config = dict(
    n_layer=16,
    d_model=64,
    n_head=3,
    n_kv_head=3,
    head_dim=32,
    d_mlp=256,
    vocab_size=8192,
    activation='tanh_gelu',
    norm='layernorm',
    norm_place='pre',
    norm_eps=1e-06,
    positions='learned',
    qk_norm=False,
    attn_scale=0.177,
    bias='all',
    tie_embeddings=True,
    parallel_block=False,
    init='uniform',
    init_std_qkv=0.0625,
    init_std_o=0.011,
    init_std_up=0.0625,
    init_std_down=0.011,
    init_out_by_depth=True,
    optimizer='soap_variant',
    lr=0.00683,
    lr_mult_up=0.85,
    beta1=0.95,
    beta2=0.95,
    lr_head=0.0171,
    grad_clip=2.0,
    warmup_steps=200,
    schedule='wsd',
    decay_fraction=0.916,
    decay_shape='cos',
    final_lr_fraction=0.05,
    batch_tokens=32768,
    seq_len=2048,
    doc_mask=False,
    train_tokens=112800000,
    steps=3443,
    dataset='wikipedia_en',
)
Each number is 500 + 50 x the weight over the matrix's rms, rounded and kept within 0 to 999. Layers, rows and columns count from 0. Numbers have three digits each.

# layer 7 attention output, 64x96, rms 0.112, rows 0-63, columns 0-95
476440505559432456544451430497480492515488472467492653522558496485561509519504501547470559444472536519465548529492471430574427516484558479497468555483559558483502497558444496437564534511498568520511532558525479599558535498497563462531508344536551555502446467655563388585527525519519544418
446406484523534485562553549483459528509452511436532515441490524523483550517400509566455529535503467562511475541517489532521478499494504485574465512511455464479528492463397537473526557503509473465447487524515426468534514325451514436523442471579543472495482449486534520534405441436524517622
512475453560484512496461477482505460564466421438448485512559478539416437532545477569451462518461475506408503515531469467519555413527530541545556496432596504501509534488455556564432492519501559401534665540528477536576513415566530506535518634406471481574488602397552451569523391566644435507
539536493583467532478565482441516526528476584467498511523519499539511491557534482463479531493516565504481577434526517536479470533545509530537472507474474471537496484552501469460448572532507461524569485415463462446438435568550413531551513524488525399569492551467484392619519528514472500514
601496549554470501499554504549454505545594491453505492540410587490483570429422487565464558520495527579506511572499502520507551443477558538621559525514487466488545508538514507511518430497459505430488546572483524481555464429545551498425505524555554558547423555524526513508478614504572448509
428526480506421457547574448427529520558548422512402412486434503513408483474489474516547544449472507505485451631457490512540463468542513532456544516525513478559508538428502534537472458499506475568525582498441504455510479535477481490520454556467633537660518544504553458570490423597524567533
439454580523523594450472444442441523526549496497487478461475419537431505471455541508478545541502476527472482497425483458533486443482547472412511485506505566558563487507494490528519506414504417494660494401599487527534581551450423390235508425446422511596484445548543496503551417451455456443
452553523537427549462478539518584490498455435496502480495524512516440539406444557505468457532479461537487479469569476541488569549509488481509508474582486440487566486494512494455472558476394521436413448589561495518454599523555481349530484456433470514477597499512426535475425445577436588517
557436553556496567507513466574481465526452481517495449549456525478412520421448508483459475514450540534513554544536480535559499526562473485460474600470465465493538528465510501506466579449445433468631454588467506527466561578489491547464530571511612493267503582570481492525441433506487427468
580484551475543501476447527548548440487518440458608540442564552509529510529482522526466530627493461467540486469493539498579434499507437522470481499474422552520446574493492430572521512486467468463525477487376512453632560488566427493397527463502533639393526649449517336410525410455518585404
481510570535471537477536531480439542528425488460439541512571509447472571522452534471492440539443491502440538540455444517506517517547557513537492513509509514449494483456436475529522478490502461536509519579462679498487483573570513468552457511433472422519491458544497465615484565519496494571
492443428442549484437549461465387524551394534528509458520438505566518517514420448562482493559522493594504553526467523588544531454503488510498557483526489518509505515526479473459511538543504502488549572583405410490543425520449430490495479478441495457548503511470443583502612531604485556534
483479502523473539495566564433472488553482524541484592496493456479472499489503481507388462510477495540493472506465455528516497464539435506531584555512522502484567569483532504476474474525524521551499557424461444463632527477475462425532442474398580426479528506410441559574371473491492441564
455569414545506542403540481525468436457454517479560544451568572435514543511482529514434493512481513518507543479528457519519585548562500513484424578429476489447508498495540553544481547435464504443466478585602511501534410520507476475465472418541421528603426507509442518535435405540470529595
563538553458555480629458440479458430513503445493523472546507576455450485548474552511533504484516484432487493436439540474540458517507458436553464520579481532539483422496519525497524505542416495608492503565460478509500570310495560553485546447476346457587529477552473494499371530419539541449
489512512501501526457545516580552498406456452501478518441521479527471523460538503549448487450505445501417546493525522547553492405597479506409465581500568483543578525479494496415401458529503547543384659439409443419498474547382516456551576588536430483625449555514445599530601328464526450536
512467559417527430484473483478476528504543460497446526546491563481453531493460554567526502486472440517494424530462447480445553445486442574539514558514515494468523565472475581511478424535514513541518567455539586526572576414552626463456508533557570562435405401601457573397559521543537569541
508515589553430498457526518489543522470540493547427506493462472463464515551471529524575464490486503498538568580490496508533523466530494501511502469491430499543409499457453474449470468507516496524490628472583504519540573573473548460495470474453461434534721568563503502503596493579511475565
565532562508515544467528472444526510458520426602481520528453497484504455518479455466589555561503531444541473559463517433519566579495488548440492525485528442577479545584462546521453492500445499544633591426539551373449386463481500425402474495559501453500570473457562421510519575511417413471
567430459521558453473474524509450525499558488481493483541438533457415488502530496492473580584451483513523450488502544493572545517528438493590426448440534442499480508579512527451500462388531532507497573514551438502527542448542530496399478413541576483534565545553373544479494500466496482551
496488487484525515520496505419530500506507426517429465447463508435540461500534535546399436510378458485480557529429453410521499553473460501521510553491535509463495523497495527539533523459502482506595569501467621497518555463521562400597496541498523559525475556500444514574420472421496434502
505597502463555529512445466536459591543526514496502544560504484454470447481536594550587611564577507551499473473473472498488519579466463470494485539605431428478493516535512521449513485447567503499514559418562527477536509485405415504541528446507543469492498439483538547405444629410477530477
459366531555491476488435472498498502514542514476525543466553510551499554406555498504480479470526548517482520529475509529473508460635475555476511524510454543460615486549452435498486507499516444490558473514412432599536444513437357429444421542423480478568498433450452516495500537466499550538
516558604502514518504535478546514553489398580458582416427508551533552483461549400465456546545528462550479531494575544501483518400521450449577489592492450491545442540555494626530488455563504498479399454458494468370477524580519498600473415456549476419481342428448522511526574458416620467456
504539485451404417606468427427569503503525508538494411521477490501517485480447499551468480538528482512517572481556462521444530557517526411505457518532514511496529563541542480439500520500548570366457592544531445465483511564512484505514557460506534558475481476656453465495543443447528570455
466527488515555454387499462519449549574554512564549494483472489497482400469490545511493526478542521515480455577484538557504461527491571602508526523460457448542567500541528445549494591520505516498569504395456408543414446561515444605512517510471468601516474482436514492429581453520463440479
461577453527457521558476437560521460536490565436533495573465492479486484458471477490506481454527504501459477462571508462473474675524572551441450499462524445560553520492476481425524488533490433406487579575491500437392457476444497477565575431526572557508412356587526462476526404521591503573
554491454464502515452513479494431578425503521516666486523456590478486497524512475600540491501575483562532487439548534464598464546469445452551526530477498543439551482469420466515527514511558548445554453461599422465521468498471428587535579503460420489445614498425600459518295616568564498417
395531589512481418518538515496515563410421527520510463552563582519559492511508486568525483498456462492565553475479507484466437489465523478562479585480508527446512554475460516490430535547440528497447537524573544603504668572446478500499526432450434589411432553524584459546529468484526523518
409428564525533558510466575478494468503485507534598533463467490494498510494545505504476445506510426554444480458552504562537442506553502466513513479408506473403460584505494523523488466453510480440478347480528411470588538584454551509500548517500533546481488552472443436569588473540572543544
561513564495488488529517551503552596436530582553492428541473468469467495487492502489558521526401545502458453517509495407541482509501457446467497572507499486489461470533494544560482506438507538507464573488548596566521403575463540534492512438539553453521625434436554562595427483455519421447
579474496488500440505534472470489498502511533512503558520495495422455530548461529520465551518503489537421475497455500478514578536458453456499500524523451462485534471521460527526553502426511521457502569442473530487453547561434427523435488610503529457593551487417447407519356524431473498414
528475434449531560493477408520449472467572532547454481552581488564491440408556544484487520523555460490576528524487494492452485528490549499539537517448452577498527504549414511413477502471579481561552569571516433537574480516496502428517616589526564535543430408485561457455520531389473450520
561426575536492505540453576556481601580457492567533502491528514484516458556454513528505524473438479497433541497478539389546503492487554561532525510562417491382488478398511417524579444517467548413432435531581605617468507426518593591531511486473417527573548565592507514596475503496437378408
512499512540426501529534501543489586477537505442559528583522469537447548589454554453411468489487561540506553433474457498507523530572499440508492484525503451532466518507564481563500450524502549458382560566603449506439502492508536404600397454536481512607481569523574419578546586414566499476
575522466484517558522468429507534510546500531509440478539466498455571473473448465509466493468597472558449514531492469501469553510518521545484494570555567506493539477491480480428492499518489499442514630465416479456445398600368478455552476596455439567551520508477400502471526529510562471418
517534481558512446511471478460493497478533492541469444541465567549506505484488559475503610555609460432540517527447481580451442557463539460513455486542461399441445559522449591516485511465506542482475606538632387386481596528549537532410529532583473503494482476570485469473554604440387453622
577532507485474480451496481468440522482560557539515472459574522487549564508509465471473462487453572483491504419493490544542534450539573451483446440569499483596491489567480472504409437504484474506589466535447452454452464554429619354487479462474492290515422539426535421509565615411475575593
542446479571476551526532494496402536526420504479409522426566456459446465514497537508470479447543442469429476498501501537523533436511510552441515553445476481520510457589523463448476560524510503521557409521554529655481417565522526432406586551489473458563462490429430454559553427538415563522
485490498506507447514477501541527490506451429508554545581511515453471547557568479465532534548517573474485473439508420507539468471448461462481541513481442479487491464536546491509601452520451563443518569596516499563575586474450424636495573453588475369605432543426553478444532593594478547541
432508543434516445537489554611533621533507529404492540551451519464518529534538471494515506387529500440498490505538465498489441462512506509505507535567477467476418591616567465498482444575485463543465412409382516595389490535493484541515538494482522560551446534492572424512424620558586489584
512434525535467510560553496487439510490482517497525427499536469377395472497459522499507427482484510495452419531558487568489476468482522517434466502494559496468547539507431480441506433510474589403518362475508527428429505461497516592438561551523512570623469460508507607549594530533392468547
521522524525515574535538501437475511548546548486526506562502577486429529474446544585518495502536508447494463543556460516467561486510406514490474527511421506484527483555458489593494469488513520482563543532587397540484467526537464571473503622469490497503474498495528534570421637545520590400
461514493428514416518464462548450459504564510515474569416504541499453542509458521429520427487535455541572468446475511616530466544537573493455532442453524508477468581549544552516487456494525543578594366437396336480420557525602515440528543388569505552525560607495475470371537586498490519479
434583470540475458407451520445551537549538517479510499529443553528425442457536551495541487556494484480465468477497555489471546529519551492514509592490501484528513531473482533534430558488537426501462473572485536463529427459629349575402473440388528576513510557523511568511508551535608410506
512420459501499550457424511528419432524529460586379485578553530556530522496455552495566466533605522465461481492519502454525534511549510518491540451522477561498559469487396529516544537459495492454548583454343471498480366369549491442547428508473451519457556528600342519492564512603518550403
490516609477509514483534475539519456461555479464528520443437550459479563492482452454445504470539479485464436478554557564513501405546493519494542537535568479461484531532493534489623503512554511621494389494536448428483490532487468541467536450566475435516546471505471479470473483413476485453
460509528504549560505492534513488559484494492528500489490439588556478494457367467489509564511530505562492465447459507522425521447564568480498532544580478436497481519461469453516495579438509531497494525489536394388440470533600534461447473438405571600528533667510466479547534485502493466519
442506465503415498505466476414536570510428520465467496556523512541470467503493520487451521474568540514389484545540545510471488511468490508480514562445487502513412522587528465487493507477493420537534437555449603491544444516471396545410432533367560547606545489448456498522567580544544490501
509550509474507498493497536461446492497472503532522515490474461543546496522526533498523439524470469529464489455469483395531503465531499481481489579435554472528477484450453496513514464463502555527471485556487589594496404325559547550522475484481541445483481484537583532446534457551443471445
474487508463447465534533488431499542646458461647509562469474527456531543495481523532552482514517470463521440477511492523498566493462443468484488519467532465480499517495422450526516576444392490541598515504507478561418560500544585509488563448463466596506473476473514600540443509531445482379
528549552553520485504528533464567498542542483543492497526477422561447445520569488514561508509550475527458517485526532543466546564504527592461470529455504414514440490489487505470565524558511502466488550502551527480437372417558468574513480438514459584511460605504493504525581469457531408528
430491500540417497473458436512471470583517418496483570505434487527492526502517458460438509571471549470544474515445618488460602486498552498497507564457550512438620579484557464544532481369460485528504397426473599478516504560422386385501548456532480573396509506634386439355380515415495462494
486496487370528463504493465525486556475454478430457502511509474500465496500611507479518481539528445533585499575523497559486532491420487565482504552487491475433451461471525498543426514625552536440402591522562521550449547518437555462536579431478615460558524527480514425498567512519635530404
528509496519509496534576495582539527505440545464522441466545536525577493600506563485409529534513481489590511559462474598487470477527509485536444553519463554537519517668501498467565480461420559393415520364491488535522564553630515496459522602524455630498490375496534357550500543429461550528
484503527520518500485499386518459553429477490504498543531505457490567537496533501488547542495451511547452493468483557465349483495556491487508430423487499469485504434454502465554519487515517484520479390538567527545450540560434509553422420523439503458494558363501544441460382523468529524650
483509447445553485490535472589511551423536448435504513441466498464423538502523531417529528572568490494516475506503488478493546508543433442492463473539521539414507503451504458480532492519467549327531546496534474515425531464490515565578614493456532459531538483503522442604526521407516516535
473535481553445569516583492529423564470526516605548510580492486459471484502521454515476492543565468557499566534573519468485468516507455497435539434546583427557530470486496513566507503438580498497484417522568457518562469530523452461519436535419560411443621499475627545535495572499418504526
526464417550425486469548496552542450488538506441448496559489508476491533630443513494548488445476517481469517542554466490529458520536591447481480491539415553557464446528556488570530466491484566443478508505400503505601533631630465431464490480616572507599547499503479537498493608516478505544
534530554530476459474509435482475437517492430534489502437479465427476580535489612490511544546534478483569518416502435446467541543496443513472456462498499478500478481508446518519466491532598557451395648464577532533448532394436379547510555369451397539551600499523624587529457529486532643482
547440489451523440471499508435520525489536524403505438584464506482573520459515512512473501473548490564481492497504480467512488479481548440521471489446573515464488461561443564461492446466457412559544560553454518518421524453481507440415460552542495526579410444578560574481503448430646448517
507440482507422464555547566537450499423524508564519461496554492500587543506407503431444553493498467466524513570414500432505527460517459512449482478439525488493469480491511468518503476487504449535438498523429481435608487439449581471443471462578562569538559496443609473552447448532356408473
604542539453429529490501539487451477437484496482452513485498529467511465491453424513530462445520477499514505464521506531472496499487535475431516488523525472524494446522459436483504525517478431487504488525489541461437423493456462413528545626435537390458516522522564500481450574479503491484
561522534583535447570534405481453472446510482503476513530514517509519462481522529490525474528506536554483507427525478497521485547568508564494460513485607513523482465495464475443400485459481478571472474518509503463506407390487475420496561607447463514483519472665428481615585474505512361404